Each number is 500 + 40 x the weight over its row's rms, rounded and kept within 0 to 999. Layers, rows and columns count from 0. Numbers have three digits each. The size before them is the row's rms in percent of the matrix's.

# layer 4 attention output, 256x512, rms 0.194, rows 191-245, columns 256-511
101:450543479470541430497505458513475527520540449503536515509527505517487584528581497496484542471477483487481512506574497528504491495577511534479533486508549575490520576555530530513500517600474510491539489480502513521545478462476443535511526520505487477511498531550495519503531468506550556519555558440563571460467511487483481505509501490485510540518514533534519589487532422552428451558481562439526495517544502517500466549462424495469538486568584495448570485512450457565455598522563537519528550475448528514464453525536599511539510559498504554438489457425610515542528519538502464469508510458503525488491531499529523513496496510497537443565512407529565513590478536513503539447510467528518436424481545502497505511483527501484501528455498488506555505409546419477506445490490473
096:548448588481500491437465499484527535431536559502523585523530493454521551501606475487529516534506496515576421487462440506380558557503463509505525483524458590564464535562450474547503509514474427536443474489442580525481543460450475540487551479492469509450502509449562534528506485503519472484485473533520449467444571486552519541529488513531458476488504494488484506452439501514545542556506437502556458525484521457520405501569486500559494486480567538464484562444469455515468445504496509466472517498491577555512453483452424495502489549501546517511420468466525511434455499474452503539490531478508511510520493480436536556502423476543522535516477511509568469433528601498491497489465510368487466453453530486456517541478507505532487536563428443508513559520530576480481497442538506
096:514529469580460541510461501528577511529488456533464444446518475545492502459515506476518514551432600506535454547478504433468452492506431469512465514542468482533463557514467462518439465503522494533490591546563548434459473493538456501550465471526436460448561463462482558512460517478493524477510567544497441509501552503496536545501542624525444513510476527552494511496446497549461513542534577446539455459508444490479501459520490467528486430518525531568516493609493465505459412526477504509515518449489458429476527549523491518528453538520430496490495490496531515472518501515488469497450468469458491533489469509529480462497465467564464530468556503465458443506493475559500489508519545486471496528543455547517511497462454532437467575463585518483491505525452567433508465577445484
101:389532468554522577521489464471499530525457494469535459523503505469455544528511455492562493510502456452480528456455520406548565501520527424507472468445504533517489509524576490521471503502492535420466499492475572465482448501468519473497424499469510482498471562534565479451470496531595470500460513509515559433505489491527523513456438513518467518503470433494492450520484484461462554479459544565404469479494454518438497498564423473531521527512492490490545530497444531469490532456491470530520447428511456527531535426537472455509524570491546508551550472521474398531489473511496495536455526438460525485521513508509421417564451506608554547499518494532497533432527508377482522494501500521451479488484543465452459468536584492493616529500527612478488461551479494581454490504536533
104:459463509453437552530540509534532532533475466505482499531415546426431496525502540595499563468522572496527546495483506512515486528562511503477521458507494432466520392478477501512466495502498492481497567545469499482511524504494544494478546403584497543506574542624534465481562509505500569546577536507529507492525467590488444495460512548501480456485506489444464435447507582542533522503531560519505472544492511502528510498505465503514473486547586441441436486471526420482382496522453460501520537531576439475543484479449524509472480483501475468539553546567444509442444652556495488544533569514545518458506536444490524505493622473515517507490483470567449509600572498460479434485449507488529470456490515591499485563537457528453525588519536508475437519516460489482447544541535490
098:494494530483483498449538538533515452594497543569470426515505425467426475502476514451511511486410456417538513427546465489437582529498544462518506461478558512494437398506512475564435485535542500508522550432520458520464511463527507533425473552507493447466515467531521531521496542486465486496545521488450470544547588485528517504516510464491528536447551578527537491510465484466439551527473497519456454565494492540478535428541488514485457451519470485539510571439555502496476495551525512530554529509456523545516496460425494488530509455544488483481544523562557512553537510467530491542560477547501456462513373475518517487557466501488477481526525545446484489469505466441518600456538595491474525500549467537503482502453455518516458443502569453535536520463483503446508532527494526
102:456563474449494555397382510554622499526542544487488443540517538468574438493448516510461501481561486462515428550472475528520446516490524494488503515490505549523528476487518514498494577533406562431464403485529515528568554434472451510497441486532482514545534543652475544524492457505467502493492508489506489544510463558459540470494480555507382479492539592513582533490471567504467500507508498540571498497479500521499444599460499537459516476569488545457479414498574603486493491508530503527544535561504461522571493520554428502556518537481505379479472516530510462500414474495473562435510523489470508499514467521507453480447535519554500553496470493509510579490511542509460573503548545536474417541491492492524508495581498439515531473546496501531485578565454505402448567478504535
101:477556481509435518465545494548490396502461450469611486454393491520540516457506508555561520512498533563510490521455493466445493496518455506551485441464487517524483481549504457388517458513470564457468479429494541484527446514461574524532568487480448542574410488496473506515490497480509570545465500400458556519409518580521466474474549463477483481509488525467530491526503557494538484405457476516490585530499538525499532507510518492514617410553519540485529519484560543492443535493492525481412524513503514463535477532518458487467493486482503537486498545474509488463555491548469432467441546552504500481461472446524493491570565554481493572438495496473414518570513488511528497520546494567615524514516579561421474514520475422461532469548491480488516555528481539479495504489568581
102:524506589473563417500405538450504410458518488474432487441521457543584515435419505500529497474502412547465552538581504526445558441502505465468431472525488562510524456571474531463511465472483512458472485455498500506543471449525496500502471511505513444496458476492505410559432529494502494475488465521504512543474518508492506484425487491528517520561489453517478473554519482529470494509475491497358503467564470562522499483572463537494489493455535515538545387527502503485524531456475548438444495467478435520539524491509527448530539505543536539554449511560595505445441499522498521457457500519487540557451406506513484555531525526525450560515548587401414416502437522471574454521523484510552477516495527495596568525503508447526511451440493509540489461482472521461530489525456529
102:522530441521544464462507536443444494467415513498525525542479491457509529454490541526567487531494556449502498435492560532376482526519471449488494465493470462466557518527496461438500415545489482495519490487535487491572475549587494499423508492460416520598445571488436480492492505522511473465460451414527463513506561577543443557451494508536545523477462525531525527498520496579513621474470549563550465548459440448594520543514524460483526473493471579459537534529559477550558480491538484518503464517482474482449538462482518506497504509434474532484490499518440503473531541571451524463474440484490555498455461432472457444440569535485603602475481525516479609484502463545481536428510560531488481588478522501566527548450442519447499490519525489538445507589472469499483520474593526
102:481446493525492466515525469463544407514521504457470485381523468504494575509490498515479472456462404481483536427490453529523486353486485478440488493493379524519515520514482462542554479502542468541569507499500432491465532559489447513519579508528452491531497482546462467496518476564557467579520456480483460484502497419559447508541511510509517534464541543521492455507532491485470521595549515553445493546487427506528539501538482535514475491573467470495513550532491481488410470606535493543493470508572526463507495491505482565494489539489559526445481507479511455531491536491545430522523473545416471458392475553487443574575534459532513488507503487468511462616544491530530526484471446556586526480581443480504472488386477463509451517518541501412523447527540458523475528517470524
092:521446499568479514456552498484524515478504511515438523509580497491536483546488465483513505566539477538461484477522548548507500526562475504484487537500490480461466491506472551490481548513474460471512590490550470525490574550508532476478499534454532538518498510515617496526480494521424564549507492465505530479538452517486499507455574502425504508480532517478552455539532467535555543483457508451452478488472547526462433499483525511465489510472516522420486565575427531448556401518538495537486578420538449506532511525539546430497518469527493479497507425544579463544507515481518470498475479490459452479520474483478531503524609472542498482589482467440436475556482574484543476496454479496527535480533343532509441502553563534506437416544476544424481513441565464524482506523530529
105:574527490480483427592495509531614531464495562513459604478593573529502480446466455528467487520526535511501593558529465499497524442452488439501534525584470520397514503547462464553470497514509496458503473515458470538400437480531548506536545508479489492453466433529430507478455523511408510476491510507509499533453430493485472477438540553508519490491496531508461567537442539505511556560536540458552493503487496502517480513465572456496470514430530528437510471505456557499497471438457483552529488433524545523495483504462533523488463514529561455464551534479534570507469519545532489495514522518481464536516556475469501432445437497519564556405529522519434447443525471542437509494552505511514509478503564500491531475493505521529532501554510480471436472539518442506525474514495494
102:564489428558490510415469472468452511473599462497382446517444486462398507541513523486456476425485501462468558526536496558547520497539526464531445604465520600484470514567505499531574539573516478554497481527525567468526456550509519443480528505482524483493461518567504426448489432484538492538498516481468470501529448474462482503514476537403478521506467471527569487530550485476474430501464413596507486506456512538477573525480451449572456500527493542542535530480466427497559460559566460531477530557459531501491527527546479466471525510491528482465497508475529451472476473533522505478489448535488496529475536574533508539456517511539444533480400555440450508531479524476467570511512524444510478556490468449508463499491470477546463551511511553512511496504518554474519492462423533
104:522576539477462482550533559461503516459531535438534499553465444521513505461499503500467533369516513524506495564507521499474469501494526456573579524407481577509514477518500466513534527521550488565564525509488485519507468504399485560495534576495462513450492461522544526468486472482510471429470503425511525491487485551531503559579554422457523506538412520550533455453561487472388429439459509496494475477447503484489559474484461462576480503478447439444487483483559489483540513473526487542510523492448446492524518440411505582538448376484477498473469473470495506545438519409508457510489550425533506544442446487633505493501507512459509473467530449386502492541503544494534574436520490458532506516561441553517518505481464495499511550491485551415531491501530502571534507607442514
101:513438459532428521525408436506526535498513506559525463548545522458449479470477535526498495417582528536458419443487471505483436534475484558449488459485497593544543435545483528566465498553589530527538432425468514553537485468469473491421481523482471540493525485453541482491447432483552489498455457499486530522524541459528529462500500517531477425501490518417499475443487499492489416474465521563472452584482587510433576452440456497484459532513452511548497528442444534518466545504496519622465448563501530443442541474485504519526522450502488504462432464475480577497486517465487498452471488468475473523467515501536564515493621528503514473489538468502555459508591530493521524557550463487512509545465418461475519485559551484563501568554490570476603523489566536483482495476489536
096:530451542542492529462557464522522578440534460464405519507547453569517560554492507527517419501431430445494448515572419472521466492508479547535451474462517541507452529485476557513496557558485558457446466535540512487516458492455514501502516617473575476470497502466544515501515521441457469466488498507482497481473553450484503457514520563527440496470443553504557520434484548438503480479446451551487447482486494438481531458525487501534540439476527507570454480497513521518482539533483566445540543582499457534437458489492529462514548516488462497401494490433485481400473565432488529485542567470529479496553493586504519526476518487408472468522470527524574480475470532534462533535445452455540448480553497503448498561496454480506535438562432568495457500477533471448493463511541491
101:466595431508518474518492453457463603473451563543445513442544561510490474459539460500589537510525482493519481453453467533538505539540451586545515453523504445484530458528521487507507411514512515578472474456619486517538525538523574548451466477495554488487485484524523459464492539506563518511516505496511510527478473526513484552523519442493500457450479511492545497552402511516507563537513569487536514506473471506478510550576524437443509563495577504552512570432534476535525423500495520533609457520477539517482463421508469536516503417535457527470525433468473517467504557512568538453480511519473465423526508505440566541412548459519498414583527481510518540528526495458509510496495438478479491488510518489448515453455497500487458466509489511504522422480481502450468510468554525
095:565513479439458498564508548509489501457465576485551504502543474523444519458588519448531570511549478479519518463494503486553500540454469365549484515527436484503499496472625541471537506471500517545513498493490502473553513537559514496486481475473518424480523528519523532521421514557508406455509489422528478513481485498626459495446483466523587550539549440479478538510509520523488502492510469480518568471535481500565494548516514507497473463524555495506563501455542538506511565455529509538444594523539486548564455457432527577491520548467478487529508521545528460553474463396515508557520515451441500461552520562469496568546496485472545510511463508489469448524514489509405489534522550533591546485519616560530497580513535527540506412493494501524531543454481492491510517489508504
101:511437496494528598466484522530539443545536566555425440446520533522442498554436474457493521536449471544497458456461523555538507565500487470491505482480473515479445434533531467519439470492533518510543519531586449466522491434469469518526471471417507454559545528543430475512596459511522523495480509551513454466472501439517540416439539532458506581524558480502460519460422518459504508512484467505495484518548471512493499444558440498448507553510555449508487495474441526539460510530453586527461441507527583466494492514476545499508499504544620481452470579553458511483532599452463476486534450479516504564527514546511501449510549525578438485540463464527466513497499477442506466514503484495471468522439380578485518507511434474426543533576458442423449434491552483493455497416545505
096:539585560528477530427490497492479524472485428480484504533534450494519392529497454527405523534497503633423527449472527487509507492506521487590441555471478499527471441514504528439490541530427501502535506539491456597515466598521513543528534478423542517478447476526493477584525432488543482411559562531532499518469447589514506519495436588554468489553484556542513471498580544494519554529519512494508518505553496419543452506519568461520563508504419550557518481467517488479461534447577521464499455516453564468469462430482505486548479516457502505464477470475481511503497467525536528519551422453408516519482481538475527476455528512464449468535491457632468519446505556483522489482498560500447497465435535543506519446512483500519487442483521497434548524443498501459517476474465471
102:566475501498510489513510512513484491474525552472502484528534520473509564513509552495508517511525446532516436493505490538525458431493570467578530498463531477533495490633519496553444488478450501508488479527517448533460500419476542523522536500444559503481443453546465433484545465477434562498482468506471473463618485431489434506418470463457481499542498535553436528547519428526583464558508515557477435520463522418511503467581418477473521532505460478537529444478508423481472470505499534538455487496544518505512461543510500542540517478552507512536470473495496441519583538519495534487482478456523489574483453516526496546478586452491521560426569532455460517534533476474533572485457516545618590529457435504495525437512508479510468523466517368584494509534417509458525514597508496
093:449540519504505488564461497547460512474572513527488487463493478490526494543482485522478541488512537502522545525492422490503498487508595466515523528512471566465530544563513451440546493474499495486482446524538445533559497538567493484511492489513540476493501440484463472467526517455471418473462455494518502525565491524474382447541513491577484522460497514521458547557496504500482459444495550524432464490546478563477482585530517506484472477552455499533453467459517554589519532541493459491516477538469542511562537561513500463474569458513554550527544546472539560565456504496490486528528445539472494439490531473475494521515507521513487474487574423539492511592481463500520503509473460544495581494498476557484476454474559510557528564506486456434424438464386509468436527575555535
100:481506559477515442515505472549497476513418466501551540485494483439479516460485483500515572574478510446504568579509362543503466519563542492461583516516483565525529560464488573401471528494476443482447489481496536464483472495539470544443538535540456511468483375526497509451477511521487562499571546476521490507518478495489450509518522461476476545556452465472460513532562590477507467497474485546457502526479443510470411431548521557518575498520554526442542473538562463396487482486522511517516507482505547577527560536533425558477469471517435467469405543550494461477556526413476495476602467541495532466527541457535489445512516517582473555539445478472452462516541552481475486465454438562493535519472444469580508479444459451488487482465504449548508459507463517537522523461473549
101:505457467477549458559633479532516499460551523521571496515522531450498518499499469502451440487485479541537523522475600471372478512469549490483493420539433429499478531451454575511453502482456472440517425580485483440493542502510478535460527495474456481482474466488410484506423517519471492466480505526507462557578513537509542431550510434494454492433457462473539494469414470561401467459511483531470450581465467539512484535537519545482428500478494463500496542445560458486492540511506522589490550497544496585483480506473519486518422500503485559611589517552543585474455486440487532490572511516480524413489458519560504525528531508462483433566511535454561565509532444464533419513522533504454506483517491532490466504538514544483445521506472495460521518461535516402424511458494462
098:591484495574509506440545497446485515515494512410558572477460577557499453512550512498468443455525551517550534567477511530479534456559452484556520478465459564468587455471504511545523487457482487474439508517535450559505475475487505496472536553462487542543504532517558469485468490483439438522519558383500480481552403522523455488453611569472553489471627476583558486509518498553462447527484506502582529555530444487506536518506526499468506475483530451402450444526449493521475478465506522443510523369501583486569510476489538473494475474495418499450515509520515499448450543543514467467498510539514513444404517450505456532440529513532559432487460525430485486507532541534503487509529521548542464505513443499453434544567504501505517464529510538447504537467484467537499379547506480
102:478498505383498511512489513507518465470403474521481533481483530524486509526517495456444545611571495517524489564491531579522432434487422487452465526437532511525483563522522413590558444492461522432492536458535507488452529523474448466525475479470516597511527474495533568483492499525479501477455504440525535548551535513514457461525505514491490547485498441508553494504501493504527555478485557477526492502477490542517468544466532605506461556425498469453495478541573523462497471562393411546531478540516526410470531558531550543476505518557499525441497451502401460551532542531461521535607498506520443536479526490496543483451408487441524462476523457553449486515465545500473471479504467523544442460510464513534527478548440487447555489497480543484525490472611486508545489498546588
093:492558489500557476472478543502517461482472483497489520520472485512533587503467537441547496479573554545537460499514493493472464494540559523569511548470591508515497508539525552548536498400491442516410519518497495507525487526548511521454486527552528491482564510518553459451490442479556492446500429448473551478483535466559559511483444383464487509472477443474462510481512519479477555570468550535550521476532543575456502459569523538517526453472441557453381479531471489466563564498576484538462475443478518473527462482500525520526509485505523473544488471526535447442498479535480476506486539424475496389550423476511452516503528502511437486552504440484541530472453546476472490519493416526523471407500480488525517447504511508520486454511497472577533566425531513416504511529464541
098:498477555415562458441482489515474466512496480552547509580562582533508470511505450531480488524406447561581443527526531504476519446483487438483517493519469550429522461518566518484460483556512485550530472493515510431513520547496453478515500476453590496484488449495501499538519508427444504548508486516462521521463508495538505554461468484420401494488456531486457573619510488499474473497507510514463505509547511496529515482462492500491469416507479537489487444495483502495461501402492509495449486508479433526486522541552502488559449483612506539536574490525514554562492550544484502527506535563488435450507494409446603448589464520553475487487539524475507502445489508554451533455535515496526507538501496431511525489515527560462506444535465533476502459383413431502559499574494464
095:584434463526491545499525497543507503446457488509573438594555476494542477504525484555479433485458437456525542468525505462506455477459511509519514468465504514504481533466545521510497478481492500533397490516451525472464559481471537488506503511533453445546579490481482491446519528521451549461521495546506483434493466486441472489510502515457554523509509454436577462437543507460475506394402530539504463536554473473547446476478528550482487498618499499463488481449461483493464531551544480533491486511579527538550509504467485547470511545511496557535554457525532505453501494560475540513501536471562487452488535513524513505437556548456475594469523487495491447529562504417576506453498477534503561481612539511586387483505445419529505494477447443459546473506573544468470537474481543
102:495535481540589548444507492501517505532469556525483513488481590512528452424494472433566540481566521505463526561506582540531409467543436472522560545473491533506477463535545456562494497499538472520492532483446482552473542450482534499488545547534453445449554530485582477492546567551491526447450491481505511490394553476578475510552505601478483533521508446486499486483501472511424544522499513481538450504481481468458496504556507545465488501514504523563490533495530529537517470487484485496556443438449448484508544453465541517515392476428479477447522490565483462546485557509451426421523500541504532505498478522547428511435522418510567473554549569470561516534532488508456506467522464488453529544568519551513482466476479529487483453522491459442570522544474434550501553473520481
093:498531528442507461438437551387480432582503525477444462480493515511481449561522490454483514490525546483525542502477500457500517507514533531558572502558453502447525528530473534554481543440448506498533580509460553539538524516461484464548529562542462504468523537486491506500538478515563503516483489618589463418515545498529539499466495487461487540512534510525495532463504482578490521478482475447498441546517484505480470507524455473523496522508535546548559541552469512573479477533513459531410552437467460513485486516509504464531456535520484533541512492462485572492478468562475489536396542540529601470518506511506589495449552503436452546452552462451533513560536451515463427486513416581545520501458460455528539562552521533546481505435465500497492543494416428546486510517531567
105:493426504479511542453442494490473442500516418546516533449498531493503443539515469544448498501581412539490487573497487551493431540536439550497538511558468535527549410524508481525547482467541441550520555438502501528518471442498487477485540545459538477512558469435577543501524506451495507590535495485456372452496530461451443482556461497410401461458485489519482457514557561596488494525499503457462536533480535566474480521539453460480512498453398410464524534467465478484483468450525464517517523505468447466473389446548491489430536510524496552536507544477445537462494507535489461539490515517420516500500431523486471539527478576498612538482499477430508448574572520545485565468465508557504473562518468488522534526511488517533492561485510497535524499517433478525487494512461528
092:481582459452534505502545527526530498521485449431520396487585483494498458528505445498471438475538497460506460459508554485523542513500451633541479494441573496481553497471433474504444497508463478516503460498481484529472497507522434500537524484490476487518498545484506491529529477504564471424532538455451499584523513471513501427517426528481468476541500503498611483497564577511481481567529537419499439515554428469452471567395471526480438506564504472454526462515501490483421492534474486434517554556398527560561449543510442466485467527530559501532500574505492508532492486498513437509564452567548513502507539541472469452534473529536465572483501401591522510521502490472534498553550404596525505423497413439529477546597527543466534489510520528530536468516472476566534550548576494
096:466517467446455485452542546496525527540518530529548529545537474462475517494506496489442480500514428444524522452446521544564543524506521627465462482494500522523597550536558478494484537491490485516434519521428440547498471449424541488552485513566516478458457528484520448480449419476487531562492533505492454553545513561482565529524474536550467548465491480550479598542473546547497494397529515454482452544526521527475402471460572467559492552554516472514500498496528482497526533472536510572496466521455465485483483501473539491532447489460519515465493470493522536475471462485559539515556483447470520588510576491475479520500465477469532520483549463520483442443490516556548463456490499447522519483497480465543466465561479482565518419467529507471508453387436500538453490537508437
104:488446494552435510507482467568460506552530576498466545474476463411557483502558454486478509474529477493426483505513520500500471458518442511524477428500521475539452558527489534466602520542427449477474559476549513523506477506476515500503487610443570472480424542516439481544449510400585442560473542525485479548526561559441457466503472433506404462513539584556445508531575506439441536466566518466568460456416500518557436490490549442521515508484477485462543472507485446528533526515556503425476493522415477413525546509579530507502536511491468525555504503499550548507549479401528510526493585543471597467464536528577512439477483495477485527494508590498505557486495521456513484514479490517477511442513571515498517510518515491521570547578468491477510505437546564462502512517480497
105:471567598509531465534547554524480514495492510512469486512509489533454467508514483458508451452581522511553561510507508449523488548518516492452563525492505566536441496478499527593474604480525530539469484466538404497485444478593568484608444515434470491523476546410481508573524544523556540564524503457486470517434545516510519551546513465506516490516504530558469557510488457488507509468565518510502470506454466522558537549537370535426523544508488489500524503525564587503454493552533513459546490483524457578488475467479499399458484479531481484500541512455481475500472465505536501434472549467544519466572499534503505533493484488501443493540480482472524445581482498475525496548498505509503574512568484477436454504453552442541484569562441544470520470518574546585463513530514482
096:478496514496544492565570542497441490502497396466574458513548533531488480562548538495467436573461511448449520493563558511452419498534458507542576535504560508474515486548513431540525450546489480459510497511556480458419427547439551529479473492490506480546475500496520523548484568610480497525508449516495514442560421535471506535464509505481507483540504460430517420432552483565538515572526473510507535485457556439498501454512528472563437472519499432489520445483409490466593561519454565472521498516543494522492498532421484495521463493450516544442504404510584526501558435474578439518519517535547536497535521539456501464561571527515508582509510448463459518467521489499472456527517475489491496508481467501506580515549487494562535464512488466484453548432544500526559490511522414
099:490482515507548507531528476511520542454467492482495553525592526524474410496509539480392504350466492436516491468470407487488481566467423495447503531574533481435436464474517463553471517514486466556520531508472495502484523542459481498495515467479432531551523522435467511504512457511526476503573489454508491452466502468541516524504514492547436537524472461387503528546539480485477480496495515448486586457474463525469467491461538508492538501525481546430469499535510501530584556515541508525550495497490464462462563532469493567538518492489421456531514480545524512521525565475536517532577498523443540495474524497518531409452474473517543455548498516525534468552443506558512603494419505535488507470508577548469498484561544493517542544491520508538490473575438480478547517499550492
096:508449544442550464521466493522482519490528480495547530495520434474538486508504489534470576493513523506477526488533478523568483534488514517425403473463521524511505513506440552432471476522533518477480480513522537470479480490448428530414478464507459447469444493493514405518438527474470494488478492504521525428456432500439543529519473458444515424460502467516560521456452470482468472531443451504457508457486484499465535552502470503459540536530452498618482410528513526527523463469509466533499555496519415521547529409518516509469480512450540504453511540571526529528454591469502451477589488559523514483492534525506524500500529478453532470562517523491496525454494555480540463472573509474482401480556473484462536475476508568454548494507502494482557521448511536519561516456553484
104:558483489509533529542453567431446505530557468538471476480509531546523533466528511457480430483493445437438576507496520547479498486458489498565518516513518521520486474491543561527461501526485529441493550491559468485480505444455514435466492493510478454403462503493435508460548472496498515462549486524528542504503460486491574506494464446496525527461436535565504459512443441434592488504483544527514459485442513512547525530479507526469486517522468521495519545494509474443502515556459486538532417483533512508469537551521515515495514497492534574479535419485509498472473591603430598466590598547510468542532501436458431457517439489544499484557476501490473542490502513457466500477525510578496425518477575463538374515489519461520530608508483516477459518455492458470493501509480456
097:551418529518486568485456471432491584518455521428505507478529422491471509514465503517449478539521564526556508466501582534471421520422561445501396438486484523530496573459525468561513511412476510524471580581478508457487519482519510497477498500535471523494507444484468496499542504475437533370538510492534482481490529478530520554441522577532516482514542506525492454516472489496506420475504453540503404504506536469573542512442544489535503528497592455525481526515543448453446495498557453496476529507489447446433523543540556462463453537493513563509462567529558515550590501541528471544421562493529531553577534515528531502555499453559513494490488571571498480460509456470536531563550477523510518522454555537499579493465521578470500500502497455453571516486515507504584498508525537
097:455566568482440519474472462473457518483454506492619440487578486418480476573461523413440490493437438466501486459490506479493490424488530470527472464548594528474494480455430479488487513442536510497532570521467496487431550490541474537482503439536475515501453471470470543451540473430467528525486473442459592443480608502474499498532517541449517533493531520506498472555465423552471445527565481489470479510529489534491457456507555489495508421453531471487579471525527511521469537479556534544489491509523448541527507563419434472482457513485429471482490475494567468546499532503623455449556402490466436507473503542480509539468482534535544553470542500499518515418522483517520491456456512477434461548515611514589510462504488561554515474422444499482471512523446438510562494485483566
096:476495427506584500482506532474572483566556492497449484494473501564484490497524434556473518469566490575453405514536518538515511527540523474472483481509590453465541466447501473485528526559486471427492522404507600590484466549502477413537486521547473570479573495497475507519537516447454542501487449550497535456487561498550488536565524419496511525477410493542477527493510538464530502550452467483531571474470487524536551495524531493534510499479572485437456464464545432556493571473466492443523557579579506467438427499512460393514477529535412567506509430533492470483476505538468551495506573544506482465512466515445505458464520507454440543386457458456553484492532499490538519473507521453508526488476445482501473454558494592490452420482525529498521445561547483490511500534460513
103:519480567513558503511454474562517555494508424481491500461459531550517508495540557524488518521572527488479552471498489403450472540489488554448499518538433462474518521600461519470492459454497517506462489550466462494492486536468500483489521479530514498501447539494531476486410471456552496487526478481524450456524536468451536593502465434503513493489470565518437483520441553506538499571511439512497509490553489495455425451472555421579523469511503482566475509446502553532498460475467451516521516562510468516514484480493516530503521473436542565520577472472524510492501560396575466469454530477467538533492485470441491522556546553551502532462467497491518510530541487571434518549507527519494445411412532504518477432512486453577482452539409438429472425519473500473432464479478401
096:423518554511501531470516413538531499590464503503513493503510504434487438507457521493467603471530425477511510528529575450463518495553482437545461474513565501439532521463542486494474485542510519480453483514456539540481498503507506465532514494427500442487532484528469521454455575483472435487498490519517501480524495518532582552477492470529529515551537486496478521434529441450531510504490598454456509510538415510505466560428498482544504517440445528453501546456503555445520513542451461437543498498508558497545508511459503550445462392513494483476506471472476459470470454569442566536434447476429462495533511490508590456540504502452473473537508530522522585498433579500563478534534514441503422470510563472420541530524527504550533432512556430504525498516446413529542524544454592
094:511553495515405528506499519567514471540537516525498479478460519454497488464491477506515548522477414555499583489491477438510584498487430552514511501555503472505522558535510465537517490494522455489458513529521494463491498500524493445542468526503527459531457501477573524462493488524552508524533578534506567544486472464452462442488608384511482488487523559464511460519526452505525490481455474470548429554500467545468518577412506490497509517389469454506485537523564471520482423548560489564521496419518535511523541508495509477512512569476551472599466472516499486549484500420482507483467579566489408421557498502547528454539483524529558459472484493514542508505537519542532484494484404483415532521440487559495466474512537432564518498505509397497553435504515460543474547496504452
102:506486545507438456464581545524578487496597506518539464466545527527562503515507389514438600514481503564477429572481523426455464523431488487506490539512517539551534505433542487543532469542544505489496444514468431488488496507522518469508431413454502532558485501516574432418461527487522452487470577448535533451435466586472427538510611557480387584442569617501393475490467431498477558545518523425483504521547515459472435468576522505564479503466460508485514442500496509479550429486482542499486456560518546475514503460563533542386543518496470421482512538524509412524534511473530475497491518520462583560449400486510502487452540509560561488550490489494461448543555450517533386496471451522598493487473489508473522483525557444430512520496491513523489565523524535553513409501525526
102:528550497499481530492480521511517487410439541460489479497492481477547522486484549514492462499505412441479464557523463502570472510455533473523471425542422485592559504576569502432505439499577493528498484425523577468521429461447463506377438434447551515521553485513484501530545500531446490528513526482489609520506514451477522521531485515452456469500487541467502474509533514548495529525457587494528439503493526491479523537528523498503548546463462512442560442509505537522600507447461482472576477449518552472490509559469467514491525561585560511548469524517429472516484460524490457576476516477530491453520552497510465555480504462500474517598510491515490524461469498538490445488539403564551486459453472517466445517535510535457543438510545504451492517530504503472484417474552551
104:496516518546460511514535493494622506463486491528488529515455427550541485463515451489489493493420617549526556426530527536466490550455522581457558462483564514483481496521482501470508566482567488464491507489500534484486529532489410523497504512489541537539473469543516452464521577534548542554501506451543523562494507440560487541462454453532518484457473530479507515446490452483446462484418530509541503440394490573527503489539480572509486480508527485535472452491520527514466474504505509454487501502561557514494491437523462531507520498555509569492535554533534530481556487451516531547408519554520543521459526491474556540545429531535505527554521482466473465550551511522489526483524530503505481479548544462547545534466507503517534494454523588432484552469555473553527521465390540
098:434501484448466474537561531462544420492511529521495468498531506466519480456525480431512515515459505577505526430504483576485551519489464491412526553461508496459486473467469516525612490506526529529524468550483523527499502527520473453558592530531557458460467552427554479613523487501442456467495516494461463433489567569445487543444512483392507483563527481456455482523583481483503466484496452504477536482529466447554588407484499484447534446571513557469516516480448461582513557481460460396532527523510536460552509441474504444427439518439512483497510538500465518548475456565451411460536437523470527444550449450530527541503436543496518475631498449464468447523419525476503538571483545497465555516597507489415447593381503438493489493505487479525505538544513472526521511538522536
096:549607522519529530531458517536469490498517495526410501533479517466444463525544530474376518397435515512462441561498458465459561496516569499508480508503449581428528514536532507418485528523568443551561423446486505500392535498487492481487554450485438514479460536487537459525517462455523500523440469511466494468508511497465491492484546415531443450447564446542517546508479499523531503488479499456493481429479562524473536544487505443554517482488415458497449479475497519459466540537413514451513538526512516501520485433515455541535517497511536534508558556495534399517531461572480473503443544540456471465444544527453529472493439520462568527524464500563482434551500518513462492499556532510473526539532439496532510553507504444527511451555537437522449494395487577454575495515592500
102:561469531501502511549512467526505462432502565458502545487588474517536543549522565444461510490519462497505552511466532519487476584442461468520516593561529494548444504578540391485534480524495521475490547510487531513495504529510530474505518527531511521506559521481587487576502487480501389514454470508457509381415530480480532514517446524517529510470534578519410537488493529441530437410453470514529454513517422529497499524548469519527505489486552464467519461486528512509488469554532497484569418479486534512498445523466447557552541549487471463471520451582482476544451479495485492468477499584481563533525573480498475531486531477476551453427414532455524448495463499517563468507487514535519497487520516538547503519437437492529538502502521484449423459504505469517453494590498498
098:524524406553482520514491555542611468470580447520583507464480485464553490476502475485552517535571465622495572500484521492562516532508471552522471473469516489469543526460496519443569478461481496505509392491527478477479458513540501455565453506520455558463502501519481563518486476476512573439490481463487498448532550542485580507488448474473583563453485488468480468437463518434503460542521510479451472439486533536498530463372504486539503482461522489501540440457470535565536570567435513504354501503560498505506465480508567521501480420497550567516489522495515447518468467463523612524528441545386504564501489514500443497487556476476500477509449469505443491504502521562562469502504531488563479433466526467478497559535445454537544436481551526554512503518514501479592559516492519
094:458480472412535469585437445484559541584496473471534478552502479454481467512530550385431502509469503503441550518452548442500433568508476484519506495509519498458373573503513556513493503475567510569479497508491530527492487428479567519478527502499409555555497507462501440398491519499515492515518481563450481493449486464512513490542513464503486558525505505498488535577519490518489517506477515520507461452459492483437496494533549539518487510506476512482566467427503536496553548481486614365491534463516463480491544425478472521544528424452484423533480506490533507505504486527497518554479561474477468553525512549481491491528516447484564497438512442528472445476453451498514465442503494526450522585461507496511525525531497481555473535483525541479455546475484453524494617530519549